Part of a small language model's weights: 1027M tokens.
Each number is 500 + 40 x the weight over its row's rms, rounded and kept within 0 to 999. Layers, rows and columns count from 0. Numbers have three digits each. The size before them is the row's rms in percent of the matrix's.

# layer 5 MLP up, 2048x768, rms 0.0798, rows 1231-1267, columns 640-767
097:591473491514491469499585542500450531536488506519512507408417521468540491485504503510484512512555510511475506514491532519525564492537516464431496493464557537518529441528498463454505528519434534529511503441501536449467449520408471514466537515537529523478529538452547427463507552529457454457477490519479530566525471511514481511568477465529571500504520484472530490514557443420513428445487
107:468537470510533517468511525490443492519482506569585501572504481461492534529535469476505556441443530555459525474469518562519478439550537501598500481452521501509539492451568555528532410533441555409440511507512531529497519475558532553482449444503539490533499503474488564522494539497486524505482418467480490524388490427475472478546475486498545414460434495471501508464539564471475456559516
110:509459492521471468447516440511453485482541444480530497509446477569482506538506437612504532523532536546541568487529385481491505457462509529486493544462512512450465525478506501481505587529445505543485559473488478497525582548505464518508531482515465516454511488569488503444502502495498516539493493484512427483438541441533546467519508585466467506567510519519467411453569516477519465464522
095:560515451451516458539510535517549493483515512471503496510505573447464502475470505500520467482508512563522481367447435514421527426451508554454427516514518539580438480542527483555510509528489604486441596507512471494508524552474535396490513530520535523435591486450476525464476571532469512552527503462513482517448524532520499508493494508512503435536532480470496499434561469478484512497491
109:446452511385464465531521505491422585529511503543493494527492527477515494469512539520507438479572479491562538497554495506460532548488447561488535521466447425497404519530510505530474428508496514554518481508503500521479479534545507428516540464521577501542448469500513483508465547563444464457439514523567552485477449478455495510428530454416574506498497593459496481526510498577484457486491
100:508517538480497576587439518476507392511492551424466453504507580543489577445491474451429483533397513505571535529528474478427585478474523518452444588489494504442469467470524506603545500498543470511519487513459433506512474527491503513509516521511514520500556524469529464505492465496472472498505550529444535445532475527537469508454497538459453515471484534546495459529472486481513575489582
097:504473508515483500467508518493484459479500586492562510476562465474369433499524546468435428524487455461495448511583535534480443511486496567485531462469490485465492436488562395521442540493517527492528503452506564460497515538490490500517571481452493509484528531549504515552468537586424531487495420558497533465491426530408532483511504483523417511546488518495481523522552416549445543551494
094:509532474489476536499460538472541447554466480489410476477483497508456494515497500519549514500564537489494451497479514474540477523507464511461518497455491459522519497536543480507451541512509497544491430545475455550500514514474498489498436477561447479519508445508508488486548510551484495542529499468501477499512509521519548515453474498558515457485545562507489472507531416386511476436509
095:432459457521448449463478433396499502516468493471416463520514404540453489477536496527476545411522564570495468536438508440454554473480431499473500535518534549489474518438500524490503509480454469512540424570513486476489473518516543548512508468453494458509502519496510410414497476459454529493452484523498480512508512574500587485428460469452491533481543502454445535464525520474513481434485
093:500468517526460450585455505524509530541498465521478560449449455519542520491565422496519470523472556494546571539472477515512519536519623545523533528532508476464442466490488382499486456496504535584575514516502488392491526444542439438522453535531559532513511491539549440558514516465552526539552489496539568480508477543473441567535483452495475552466522533470483520516519504448488474565579
104:452450446470555497500474479450465520510446470520540472501523506496439439503472483465446516431454481526474486433449463535503532530496540483550523435470458528487526523577549404499545501543526482499489471517516484563470488460457478458535459463513538521529531463561569524521488439464444542399519488514458486460545477543478420492485571601536438477551429469488501497499552516548493554451493
097:451569445512540550511473549451516530395475412545531467519529539482517527448452468529543494487490514513478488505455447449478496504477551422487498549500451476489497533533545454585559448506539466474540532459424524516562522483440538539495512445478543557490527535496500510495477442545537522525514495519493484545525554535503499550504500438482430495602505520513513484470496511555379599465506
095:542496442530503489510546468518439509496519545580432525590517489538559444446507518451535517565504428495445543506488498452533491468463472511522475579490512523529505443505483500537531507507518478567510498548443473491459511486466499509504472539529486509461545555464513521491470491474495486476432509549475465506477550579400458520558463533615545503552484508478543474514517357522480533454556
097:570509525502546488478405478417481464545457455518455462497465511551555517465553507449485569556517454471495454510505536553475473453485517523515457520566470535521513453493471542526445516481543491485540566513523520578516441501524529451483436467601458516478529521538407489503454463538578470474464540483584462544456521520491486505486434503545476494533495521475490494499456466525480449479420
105:461465489494476504553514491461468507425489515582473495506527568501482529548516461544590506505505518488483480448529481502506457487487514560461505493490469465498439538491494436479478489513438485520513458552562477440440500418453451559555470464574543475498565493517511557513495527491448541432467472474461490571541520505470546520461500481561495425489453511545456534601559444545486464518486
103:485501415500484522438501522479516447424441443470453474458508535495453522492448526467516473485512464515532522548557411453502478469517417514534564530503523514491536561490452463487527451534451478484590468452504509505505446494465529460529485478493476458491451467490465452441471513523478498503514500446440440520506507504525500470517506589533511474527478504463442489523517507497484530492506
098:457589540532528461460468454527460518504487474471491470503569459555541525499424513458509506468404550457480501573515483514459515468522555514527565521422491520482522489575479610542532571433547469546491448458548478487417576489452507502467548437479521498494529437497553515518502548485509474512476518517477484394562498493425556506595501489470464450497498443536507568482424518519508508541518
097:519457522391539604498527488510520477397527527491502524512456535521476421502483523472408466496530507399483475438496526402504502550512515551469500498551484491493455536389467458540508470449529505486533492534572452481501477483499447520478506500453535473490476512479491600468459560535474518519451543438569519582520412532423480498473481525465503511481496523489521498493474462553517524513510
097:560485546515547416503524523523531500539486462488549547476470486478426496489532488492482539498449505477533503511581452480448530506504478540462512480505485519421527411431472532524574493543481512424537474514563573558482511473508529504502428481538535425446401567484516513459479501485452469449543502448510445584508424480515513541432485450497524499537526470534499481472512470608510498464492
101:503593503532560507525459546537501526499521439509561489533503471515543460525458457529463518581484582483555523545538577526554485481552488455444532551465461390552566520480431471578487508431477578467548559554515538517443551525514471551530473452515527484547559529559532493510541529488515493490505509520504424494516475533518465532513518517463554507506418464520549609512497454455530464522502
103:362525462520481446489482559513490488521439453548569554524515506498542484478493502477479470534493475502477507559509525549573568458523446545476479510493475463592524520532525544520495466468526467452473544489504497555525528513492495514548469444502478507486440511445459517585561545588505428457520498500484490537483497579499569445511501484509440489469476519556547499540547493509500517430524
096:544459512559492495508471471522473473513514472520484526499505494497516458506522459531451529542470498560435458506457524477447477507587503506500488463447520420484446466473508520496512517510527501589584614509452510519535454550473423433512559492474504433486480551494544466419506486447464444592504520463510479460526463393552464461529524469471569469461518470535547445436498457490540502473491
106:487556454469510502501426435515498552528467526469521487511468466512481492573494483530538456447524503594505547453440435536514427550508525517497460403466447481460489538467560470480455498496488561509423508514520517517526482551533514447453513519463510463488565439537527497540511459524449460505466445490522551496478487499484434439480522482479489537547569588479466500595489487560488527527458
101:531526559538515504491510463430518486517496470496439517482567569483469510501477480483461519560504458554550433483572474486459513455539483503468475455457565477446536533538498532452470499486489502514412534524537463414500458487510533546498449553496561524528475515450524467558527484525566531483497528531464482544542458550499387531501500510454466489503520495526588449474495504524497488548423
091:513556489521506487553466547491522556479503508455479519470548505469468512595498463487553438529494465465496534457497500459499462490431440456469542500427527516448495471469494408533541546458503546501530503529465540468517452411512486569462569493509511548525572486457561539570535525489473479489501528508521397518471393534505472515482530578443535452528485534475467525568536548501534466515501
103:413520445479416503559476494482461515583468494567447477522507554485485546537472461488461494469495530534488475528502400469540409534466485498468484495543453508491494463548438519504490472555483556423540497531582578518587524489488535490448495486508549550504510488485513494475434506561480496444468492463464493432530516562479501490506507531446508606526528564510538422506556458489488413485494
099:437495509491552472450572446487589539474488547526510497549409510454558516478511435480597468509497496517485555531509516553470522466497517490561489490494560479501600467510442545478571525524468446504484467524538429543497484505565512482539522528447457505469518498431499564478490520494494453484534481463434460471539545541508446513504460497489520477472526493497509479500543555514519458456518
095:470486516510537506530492502457429471555505538528475572535535480485383552483428496445489485475560435452557510450440511491467476457494492548507540526500406502522528484449526512560499459483546474480553471558489496475432436532486516560547638453519483513482493525545516481530520458527531512415504510458460519520413485532465542493514489531492468554490473561524428469497458562491508451508486
104:568555524570509507501464494519442462507468487528482490536520532495510450490478526501517541532466516482469566557469459548515530422512513526533574506553544540488459465573591490476461484473488539501514482540547439490493413510473507523523497547471519498522479494483522528453444472552487564519494427500513464453435551527445542537484520624575446513441490498569540536478529532433522468555479
095:404569466508440440500522545560519459414565561485476459457608519529485538515545507606532472497470455458597501495549505512439543515478482516510515503495491546537443438505500413502518574494497449450550579519510492527554528526479485430564535464514471495508492421482444491518538468454510473528523394446479455494503446562481509547477536471516505473502493521387524502549524507595412485472593
094:517548515486499502524515538499569478414557484478548531476521500509489520476504561503560517483585450500421523522516536539476478450576466434506458449547468507509524568542524459472480543441495519525547485446518430558548492501478487455504471471568458491488557510439525496502529449512451547522452487434506496548508424535564514422524495495462523492536519508451487463529468504525564473598484
097:465444470541526512484511466473440502572537521497490438436493422458508446507513473487508513524490548598459487502520415534466538517469467411436540479513460544598581517567461469472426507413505501488550504529495558562483472551547508465512505514485555535505487517540507444526489495471493517504479470495470561487489521490491461548490506550458459504467539578475478515523417533515476548509512
102:514467513509520521476498491515446437458514516505520505521353432488540511510538501414524535519500487526608526421446496452517503472496473494502584433546478436510492520496485514553474548593507483433519501517480367457518490603487481560427498448389470477551508492534541506452532497474459511470497481480492414638533508469468538470488469476402483514519485525552479540441542496508457490489512
107:449478436472496566460477427493389532489517544445569480478458433477529491471455488484461524456528485457460438553518553541585519531471543512516514511577483468391518552504524490550521483431479538483518485498496545447431459470565503464554468428533456492484478508520499494519510437469516464460453535455487458483527514464495540530491467491515517444530505532525505502545423513464448471496486
117:498447506502510534474500508553446538541561531511520532511599478490404548540459467547477599530475537543439555514462531498457525529486503449520506454515449501504440526475501458488424545507504472538529519480562545532449583426510463516565482498567543486546545443463508556444495511474489450497519479501497520436513541484438478530573516497547442433445508483518551490472561510519537517480496
094:515506446431466570534442563498517558441506466553538531479424518434562471502517565488506488569497528530548565496565438520519553439564458530513512515514446554463493470479519526556444564458524482497513493514519533488588409478444470483461510566492504450496494493474446446474484535462447451567570481443425450468521503448518481532527556511530463497515529476508538497464478415453513519604473
098:578445486481445479529507497552507450430564474453454432542520384534423499460421511491502444489479534533451463534529519472489561498526438552529487513480538508506404508432467523477467461444554563458477568480471531559552490546390409546516573492566579531424458480412476520502542480475494456489500445566474477512391544540471464513504526550476482521492498466559485464509592544485585519534569
# layer 5 MLP down (transposed), 2048x768, rms 0.0457, rows 1231-1266, columns 640-767
096:494470455518469454463479483522485512459546442472498490524480601481514481474567449509442542441533529573516530443519517514538482476562486517594543454467487541548502497591474403484533453504507481509534474484493502456529479510418498577446486500538496519517526487448571486513530511456408457483517525520546474585564394476518509535509502498497440464543489492505505534458543479500525433419478
098:541555532471582490477400520447530528568501469523517519509513516487507492539482518484523494505534451549451437455539487494472447476501476524520530512500501469540516419560475522516487488524489511457573450492551543515389562517463552438504500487475547483468436535540485484447494526540528498505524491583512451558500514410467523494528518486497504495522364509460539435507465441496556483453500
104:451569502564456485440484495556488443494545512475561487472537528492490517564513495573518581551524533497533422523431476473517523510522584481462443598440467547507486504532479477415494504499408495522522589484505467464507483506537473514528512478599559514485532481501515516456482519501529488548554479478469453501479517447563508480526546459491484476510512523508501509480557496507529532532468
109:505494566534540523520432426468522528477516516491516526484445503569521474483510472490449552521479514507458492454406493434491473511486469587554479456519466445489528581513502562504514525510472457485551499443498464496492447532559434541481481474514563518534491491496530483549520478496501506463449459521469504465544461575457531555508509501489414460503447485503408579483475538487516522480559
122:481472555461526486479536501520466488529496561494478429486522492470503458464477475525548460461420530466492504548549497433522495491512502447541512544525496529461516560541523525472523479512466535528501455487433599539434507481495448410519496528468514448529490464459486464502513589448499417567447489461517565523503594550486478477480447491515423495491447440478536543544539492511514546390616
112:423566526487488528554452430470544427485526575483500557550496499515452520520493483449468442452472483506517517644474495428514558510463522529525506534483526544482499463532497558526507489508493495494506470531531421458528494465465569450471560455486518493496538524489502512545498516534509468378443490480449505454547505507483562531465531479481537569437524535494494476500451532546501470464572
093:486487530453487532485520505512546453513426479444402493463543499546537561439525478534498508463451499551513393555530511443561462478488524510520516481475441497505468521469540420513509519531498486486537491509498497552539475481505511515542577589476513496485523541489504531542547521523450516545519433532525541508537544551549532569565427526538526499519526489511490527528513566455496463429428
089:548451396535455506514460485476494498484441544570506465456483476510492510507449590453507465518568535525472503486487539476470535521554428498494556487438478532491452452525499525554526490555549554564531559510525462508484541463481504551471463532430487492426551508534537506423494463476473486545513511464439476479533514479433480469482560449522544503502456508498508475544503500489510419475460
097:442482488471560443528484545524470445532548495488475524471510528466491465501561584546487490526497469465503452518499568523432519546492518493531441465501510469478502525464508556500498480536570553497528492511559511488519483508511518502528471434501484486459480484544544485554502457535482462453506545521535513469499535537475497518606542504564487509457498479510478481484475570509536509443482
109:486542491478486503482495523506520403519438560460542509569503449419529513498546498540543486509469514452394511488460436428475528535427578517510536447541485475529515557482487500497537525480519522489492533545446461510439491515414528502438469463505480496492506491531510535471582572456433502496501422515468460522527502460455485552546499492469527562536518496476507577411414493480514476445548
123:472435387435511511562516506482482501473468469427497501457547590483585558445537475471468475558465477522498475434535506486499507519484487485453558484529519513501477473484484504484453550462543543442532462571550466502497475479587498462548469535515532564517492521575482542555510486468511594493540501500488500490485507477479536536448465525546490527517524459548551478583490518530552515498438
096:438471533481516557432496460465462481504509433489453412537534490468469517514455515445522585428515528501514473470550534516473504515553463480512503490513501535429508483536499483504462500481411539425397421493482524477452569461468431499452546538464474498560444387539490498509444506476464455566497516530496527502508514520485459490503463545531492507514536459464505492491536555501549522470539
090:493538469439483507480416513507477496552533475450525456466527522442526505407490519558474539521449432555424529549579519495534486551473538546500511450482455509572497491530509430556503458555477607515524456435483506523467544544470546552515470494556494542505484533449451471532501528460530537444547505570566522518526499504554499598569532485578504486465548496469439500536512503564522518401528
100:533478524478542528513530374512528526546554446493496541452472532447523479522512488509501600526498506517491513477530568526477480521534514479547454426491505508495487478429468541609409518456532559568545544498531536535510548478444507477563543476467528549462498502498492408512474494511525469579519499547553514485446533516567484495445469557547532458485505419458501491476534538489522514480492
122:468475475497600478445497505492535538374441527506479486502524553410453456546486540482547548457477483468519516451457500497522460464435544470500463489527493495481501493507494440455544489566574525498497445532464475479529504473466522569536472551554517442472459488540486475467504551490520479460505434475460577450524513489475469485440442493482450425463481504496500527486517507511490501489512
101:499556529493507471456523454484487450536524471439446529485567501589495498569540482471503477521519548542443488551457470534490544481551575490582540541546512439442448551481492418515485440518490433571496542455535482513470485522512474542528512436497515547514518506560462446450515435470538486513479508479498467575501547520502492551467421483500578492497542533572503506546520528455436521526511
095:477511525525450533455509499526469503512422439501523511493518513502524488527453444502529482537523515474452515476547422541480545467580518500537521517563485501521517514519474552526514473506499455452563497506524466476592552505471449487448564499478479535482576544491503484488522439441540545510508519482466520442475482484495463478503535539479514503525491494441482547480515500566495487496519
092:515536466548533425464574546478495462522467498527407479523526538477502501498528458520478488496531431511445541501495571490496548494520546535476521474441504530502549466507517488458402481453476459466469461520435543556508483497549529529489540559509500532558525518483534391552517470518513502482522532533479498530495520495501535525399543550550537515530570467516500524526502501526505533436448
090:521568468518486494461475446542551447465432526517490497515466439460414453422482478548456498491464524525437536455570446500473531538468558482463544530493467459512468433451490547552441512517485429475486477481531542568488500489523535542517491481475431494509449420473525442526451475538430444501525534428514566402474511464492523428556572511479514510522479455542551516475489504501490392545480
094:566486537458450415514553505572456457477460489526475526577506489502543481502496424550547522459529555519432569468519474498450456562516503561509467489461477450534455525483492439546452407521397487522474542489499486454567419461516459489496540553507478572557445493497492475533513549493529482490484488529501483498458522518502559438468534547503482469436536502472536523405504428524502479526491
091:464495478455509471421526500489484444501433479523517531434524570473469477531513446479474532516525489460545453476475528558476499423477526498491469504503474468497570506506515549485498466508389516456453445490490471516552512529531421551535496521525508517530460496439517535477462560558519504454533530506501502557490488554486487468460530479580526490491516508513561546569531468417516485449505
095:463553559482502469467503549502521474484521563575510502432504506459543546548484472519535455467449530541417537518472457526478503522436480474542487542434473484428473510471439457530542559549479527446530500503575538494529559482538424474492481454441504550449486501459572504509576492468487561487491489539523499534459507527475558572451500444459468489541477526497477515512486473532526514529466
116:512529447449489463489504532454535468487576505532434514546509529536506533469449599520560437548541480586508497448471467562492541528455515566583480546510470437512485491455575509552409479480498485526528562578461513509518509541486485437524497557420494503464517499570459453457513514493534507494541496493501504528474522558501563479410524491439448566451567493493513469483486525490417520471484
101:481458541465513528472479579521432505495460556455480492513529494510506479534526509448481475474534395600522574400522421503495520500510489436479524471490498465500518478546528522479555572504462563511523547496505477531469520458530522542526519532454440422413467504472448396533500499505533507522539513562477506425530511519531531499532544507478481471475485493524536417542442508447522575562432
085:495497495506536472514425475454472435572481478435492496525461530564474506570483486600491392491509452494473516534406474489433514438536544526471542554499531486522441475526491440524508465424477456443564470535479528506526528510580506522478457462531521439510555611470541475565488519455506512452358487443533486484546485411478468499481488524465472415456545572460518576541484509463517510527494
093:551490458489512488461489489537509516540484550538547570513498469442449506441488476445530463494520454460489463502452447547488521564496499528493429500479488510458504531464498476469432615495523529514482553502440499533558471494462428524516470509511520498478446429510499518528480468539517502493519529518442508445471534467457486523527518461515468520479522544483399476504556587572487526492426
090:476513456498533569476491587524568463500481548511499448574477530510536447501525499491482521506430473431423477531502473454489489514495468487489478403516511516506446488534523497425553515495509502507548472453556506466499455521553504537490506610473529498587531445493482601490424462466504490530496508436501388512514454563551439488518528490461497530497550561529547486497463502545559533439512
105:530482470512528392442568536479493514450465481478556489471502492551615523515557489495546429555576512510511519484494469560467507508459497498427489483527566542447553415534503544438526519495545567492554536475488469542536523455517497483474509537463508426519506508496463443499489500548465561432493473487548505553532496560482485432483467472538573518540481430469557504484573445517523552492467
097:540421493454440496499491449545544516465506493476479429522539463547498470567489536462479510510499544465497469451497421469508494482475442489607504470555542449493472455579571522537436532518494511356504516472506521545443493579498556468514501398415488584496494474500532511501514531528542432552550492493455458551593476578524553451548501451445512579486511493528468509480516527455515480491527
091:526600528511490466483496500479506453438535425452471547478484444500503503450548510537501565463417477482499456560514429543530479533511462483501532565432434497465524489521524424577469483520476557464553424503483515549510504508508497572520478535455477557494545495423563408486534461491443518510492535457501496505530543492451500500487544538538430426479530447520479511501527554476501560524533
092:516466512475424558550454482465497430535469464426489462462473510534483450536595543507461520523552420470478526526485469516501524494519464525445502506464474550513512441513436471554482544486524512404563433584510511442488525529463535503492496475547598473446504432541525503518413529425534501500525478517533436441530458430515525517396500526555548525482481528506476462490471496487501537497478
087:475458496511480540480544433404548512523578489530432538486498470534500480455461449472510478462528516583471533488492471548458541480481520456457482417513566550509529535505490547484455517517535459473538467459532490468492466540492522490470447479504494445457498479551530503493505522500472575483530421524422528451542468504493449555471548534565586476491546488442478467538528505440489508535521
095:563535483526490497577579386574553481545477580469489441528542536517518438483485488477503562444499455475522530461563518504552497487442407521446473534435510546509482513578482468552551577520458517497499522474464503533482436543481448538526498450504456514558495532541447412485574501503427481501503475526510464544535496439509449463467542505444481490503519531486478424544490573504453479434518
090:487482483581513599496506509496470488491512547504500517548499442440569497453410504556484459441502405457462489564371520555509481515462451515518462527505468447489505504482580527506545429500587514471488495498416518376438507503504499524537473481474553443423442430535569469484517480549532438473523543504502562509491463490499560422463503489525574501570542513515418502506466514409462488524498
115:530428512514526512518526459522480524515546536452507493462481502413490434524566538507473497545475478437392564511483459504478436486535520444483447487475485549490539480451473477510477517484523460517448517557431519524525553472544444564586504505423571501519511429497517573431493492483474491559482539533528443500514533478491462522441431436476508452444482460473446564514537487511514507492530
106:504539450459445531470505550541493518549498432524509447480496579427562536494552456475445499510506460543490572533510469481504529491503424496463559457495538481537473431506472475480406548497524506453436516534469477478580517490552516497452552499449485488484496517586441468548529492544446420482493486501459495493543495495512509517560560486511522504543527456539485542502529541495492541515467
# layer 5 MLP gate, 2048x768, rms 0.0765, rows 1232-1267, columns 640-767
104:509454452513459535503491493530538471494504526373483446559495510478496556497452456518514514470484445503529502455506443465563537521430523428539534469505491549570528536458513452474528490502565506494447482548526578533504497547484531588579531482520536476528454504533551525451522463483513463576462500547482532511522527486558512574475427472472499592508520479480469562503452469512519481435551
106:521519528532509521543570500557504514481516508515483492426562531437522473515533475531457481452565521476519453499480481439511594516559526472480554493433486519470534493567471496547522444501452461505487501499491493502497477462545442542571479579467464428492508529553526516541505468534548466503554521463475553459461536554459524489541519403553488485430496561470554456473505555558536575475517
099:567504474584529494507451497430460485541463565504528452564485540417479489473455530483505477494522450535550545610569507541534501492499503549478492494466515526526501455450552528453522550486531472531485465532560504509550465535529500502456471465464444524546495575480539557485496471485509549453507471511467572441464481489463500462579549510497383485551472517553537590496505468498520469449495
105:525583524515526549532544441481579417534501559479538498491534456545555442528493498445457583567442519488462476534447550519560479461544524477549565495502504546526575499494484457554508537423468453470491436496538544539571523473419439537482439511477525445449534516496546523470517446498525541451455521480450466573473498438510503474502472540537446460534514412525501543502518470492504542522482
101:528462483514447487623479442520500550479504541531453526564523496492486493489518527536498554472456559521499475509488519435511519524453527531464463480359474508410464510501469551489468554514511490492561520446428551456437478423463521451506520563504480487540470533479543450535502458486478529532452472517580504504500491467527433566504524537457436468404554573467492480472492548543483485485529
099:482412438572484541450502384547533458476466554516429464496461456467541507507432513460507539534499502494457429498475503470503539455423428504565500460450511591519535509456519545536562544494484448509506514551479456503511495443426513496429480543567538512494461442455477491510555531588477488510481524507540535546542552471574519496541505493453461391522464488578540547448480507433450511515470
097:559500524527491458508546500525573587529556468516514510426500569499524528480499552479457539482470540518497405526535503510495499568458496532514472538487475572425482477490425565573467459532477489406524589533575494456519480443468477501512474501483496494541421526461480505499480481488595546455554515538436492444479465540505480489535463499525553472432480499493503535485456549503463492565498
101:509484468462468488557536502427525487521397523497525437445490556551488536478517494511460471488510555465540498497517496528499547433545483493500453481514455533470449492528541523555471530470471488490540508517461544518445501457553535553485577476491464509480458436455478438541477471575541485514567551544510508510465478480467589506547465399517455503495548506538398540526482543502525579430497
100:473466498479588489502538524497521465518568481505481530473446456513541483524466551507595496452514530550549538580471478594525478496540552503466505494598434467572568510472541441566487470544461468492540456545562407556401554499495469480455400531463576492542560496473533459553506457501496501448569547480457520496499502580482458494509516456527484579490511497469532443580520502467449489475489
100:484557493484496520441546457458393493509530527555526457475469484511516487543545495484456524498408465520483489443481470471510478421520530499593480430455450539489539583533466505510568498435462466524519462419553497459431429550468526486500597475503436473480500476533434553544535437494505548431503523489465525528490467500455469540510522512529490515441468491506460511457532515526506548510382
099:416481529524486579549490462484529541497487476485476465516508476533489505495415485486534549449533528566554475484494511545465569496462443582462526541537564523468429473510511517529486494457563470471431483535550546455507452508472535511415495465489506494469478465554519526544540451519525427542480482456452473546493511507535563506511411501573537479499463451538558460500510554544448519461533
099:450462476449449496459465476465494497575507480472522502471516462471503567442473476450450546506434515526461488541556529495434510473470503518473453445448492515519504556530511419536519450504525566552542499475519486557531559603543567481593454445484464549507481421559503422461462486474572517473557497513572487479528522508522493515547470491419498498460504477501490530532546518496549521444508
102:499485513490502490492553417461451531485474478514551484464592431505493497506509486482524555516519464477508508473593550510420504549540466512534573484539559538533535506465492452587508537467542530615476529522512467501442581462544450521570523518490442482537471391461479449548523533540493512437554395505507496470427521451551514549411495621573511544501538444518542434525585507511492520482516
103:454517506497493451529634553526403544483512473598609465440454470444519531541551474577500521499545557464524396445504473552506502476529563501478487472549513428463441509491452413465533516514438445585509480567456432520457517492503456477463496483528477456520576511550497496580470524557517446434472548552491455548618514496499474522533514411500520423534526487487506533544531537493468400447492
104:527473571500487474517539517531460462512522517438465516544499487619505477492507471559481528514482486548403570491508544497495483428479591523584472512454492462467472476540572516431506493484580483478504590553508507422531495494558558561462507539507508504486454466572464436569465508573603526502568509484478573522515570485513533481523535426496477512444528555532459554454503525523436550485454
100:487529501401536548475447548527555492516445554499479498531525499523466535455471505502457554484472491445508519528553537448471496559469528529548485514455482499529492456436490524526490480440485530480462520437457527514533454488488504495550513499505520517517528489417524530494518509523539448485454532519462424540487525461530553515497529460573521504526519505515521495515475453524508493576555
100:485513493519463557505484514420443534508516467547468433554491458457465486417554528482518529489543462522396504524514515490470461489437456488462499530369532574529499519576556537525468538475462463489451566406474473584500528479472515535470568478540479538504510573471445496536469492516478553529521498489521490550490521468447466552551533494563473507455530448435451495518490558582608467527488
095:503533476452565519468613479526505493531466486514441458492478460469501542498546489464483511498561479451439545525444467521480478493503485525530490460522417440538545498459504530536456472557488446446522495464477546476528461522489522468563462482506513570549418536521511517547520562415495525501478494527597495433521574523448518526438459502614435508509362442488532505553558529532480480462547
098:451501490476464525490486503559465517487406496435475484537464437492440525462481451541563545608448507516420468489499485497476503528500497516419487528566527450476497512452455435562559485446461437535510543511524504458482459468517467458521468533577430529538551445557553380507435518512540495499459562549524451532491472549505531452475531492478496494541502507546481523490532512476497499498480
099:480508604527438475531511483533489515523501510439468539515465442565511463409395480537485567516532463562491505447508469524499474452500522437511489435555477542478441441515507484479440506504469466420465525465492508565532498473446428521498502490438494594442574497531484426475474416533550495586488479544467504493509493503514492475462458504505543490526547475430502552483533527472532454577505
096:492526415460526471472580552529484466476538501555562547536507464487560457546493573540493489562521515477476511520433536506507490569428482465520446566433502541524420526490494492554438543475504489458590534537438488486516510499492490538485508566555481473545514459582541519510529510484504481437446447606532446554453538479484508497473517483481535483593512516467446551518532447514517508496505
104:574501543585483557449509516525442430466458516515452451524501542535446414534525532500489500502497515462509551526451547537487413503527537553601416485498501512525498502546503551472553510540510477462518536550545458554471549522498495465523513446476515536515489512510469552455484481476447510464482556505509519520479498473515535526554495542412421487484465521489541512423501506543499507508536
101:504523521570520422454432514444542520514522428482423423513562515486561493544534493480468473470520514508508504502527463580452486465434512501519466573507436540480490457475502443517493510512525557515520436471458484500521529524439515497546536464458424517534417540521484567536499491398458562476515493459453397562603534480530500508486467459507478497423524507486494537491493417448497549539534
096:481509488509506527512503444456553537465557522552511514473532505418479501470504493498564555584549504508522512518492515532525536484466521510493472469556510447488498494533550541489540456500477441508533540485471484509518559530465490509516458498466500420527554536532524445466497477516570499527499440472515527495541513509498569524438452473472488516412462521561591493528525518493491565514486
102:477523449494516519465433405485527458579475484501540503516486493453552500430521505499499478527496530527485503499557448456524529524450532495585482475576549444454525431483484457447518485487451523481538567557499519465491471619570547530438438501503550543462454489475516509436537521481487496476534447429490505554525510482521448552481576502456601452509522527491479556479498501508513554430441
101:545507451526443481533487584559460446546522543551533458506573473496444455514498515513449488462536435484442507520502519475502481601444486436474523523484525599448402491506520499472468509630450525537494512490466476441569508432441471534486477551504557468514414462448490435508504463556472473520500540544529513487525422538434501516478550533528514512492475467479502506496462492505537478508452
095:491548487520439515475416492520602477475405520471577495552479551530489539480549489445455438484544611492500515539563510556528490468473511524454494515486588527543481408539547545519481479469513559472529514421494512569505542497530464469536509518459495601512505452471454488530491502462483516494427511476453548509520518499465486436534445533517592510461415471489528555524541439459554548516538
101:512508540503517548542435528549482446512570513551507586508484518470491460469565456518524538558543503526570493517567473525532511494477528505465496513532489447497485458547525466533576518463463493566517563447516544523524485531533474485464516539487466454520468505428476459457521496554463557469502482431546476445487481518476529511404535492575551541547461503551487442564520513496514462505492
097:501458549450492505579542596500507499481510498474510547491528538562494520449566505529522474434449396491556506458492395436473545526535483403534578443450497471489466492476518494473461525485503444516536457482539533596502452500509474497527456481554480563516518415490560562516467495503520521549475422469438471556440503510474480490501500493445538480538547551518547436486489473502504458508552
098:476481531504523566518515502546454536513421479434434503539493498511499467537524431522434488521490496453486476492475472523418552513437467484487446524498497482490538442452563531531443525469514485492490443580576607454495513527501536518507477495486469549484450443524507505539495492440485524545513476513552481484480506428542480502516493431583476517482504543519488393456534557479559497464511
097:522502562523454506520495431529536541517465513475494409462498455435418528433496538447560545448528525541488445451507458443519507429500448501533517432473568477498512454509468584576603525531442496445529489534425469547515498480462514535476560464397505444565558516480496543444561525484489481566539457505545522475521544486450451462561487497485473510400528490526506542502541570484441476541448
102:508498528503468582471482416508455546522520500512509477545499453542535511498469490487439523490530503534494482520436536485524423530522395505456568521428429532504494599521547493551453518534517476526436520558426521481474556520494432483429454435493451493496493563470468547483492471528465508434497478477456598535455518514494544513485470497521452430494419509434481455534538492485505377458479
103:414543545402606501475497524536450453469557526489583557493484504536538474482578525474486576477564501517508493455485489568496511436499562475484558459547485486502518604556498522556497526426505460544536529503480558432518490459482450403498536505557502435498503562483497496437453501508531407539460470407462493485466504479466501478520516526596552512435492534490438510516407571501432524564516
101:519528524501516503471507450459472492497541484542505561474503447544460538467492517464507616477543537563543563515481468428448494548443544506528544506527473502508453526528494453517460516495529486607505457476511561533486501451486502476582503417544500520547477505485519490526516460494522449532511512484474568510462478555437453446604529527540481410498551570502578465426515547494491455503483
095:523519569557451476469528517519515474562464470482437503578464499554472535429506508542486504553556590537457571567491485483456481517509530526570409513595518493456562523480499487517571500508525484530539487478551489462528516533572543455518457544598477544560513431467605532473507450558558550495529515523505570501517461536502532480477446471511441555515505550485515448514521466480565494462498
098:461523528515479523513465490484469571464471510548491549365472532578550462495517499444473500530503520466528480451599544547564509521487470443557429520511544502479567454493415490534465437486421507584497572467496482446464526523491494461530545502534557444509504457505501494524466513510492466504550522453499562489510404403524554481476453484533490470494502525550528485498497393517439515460462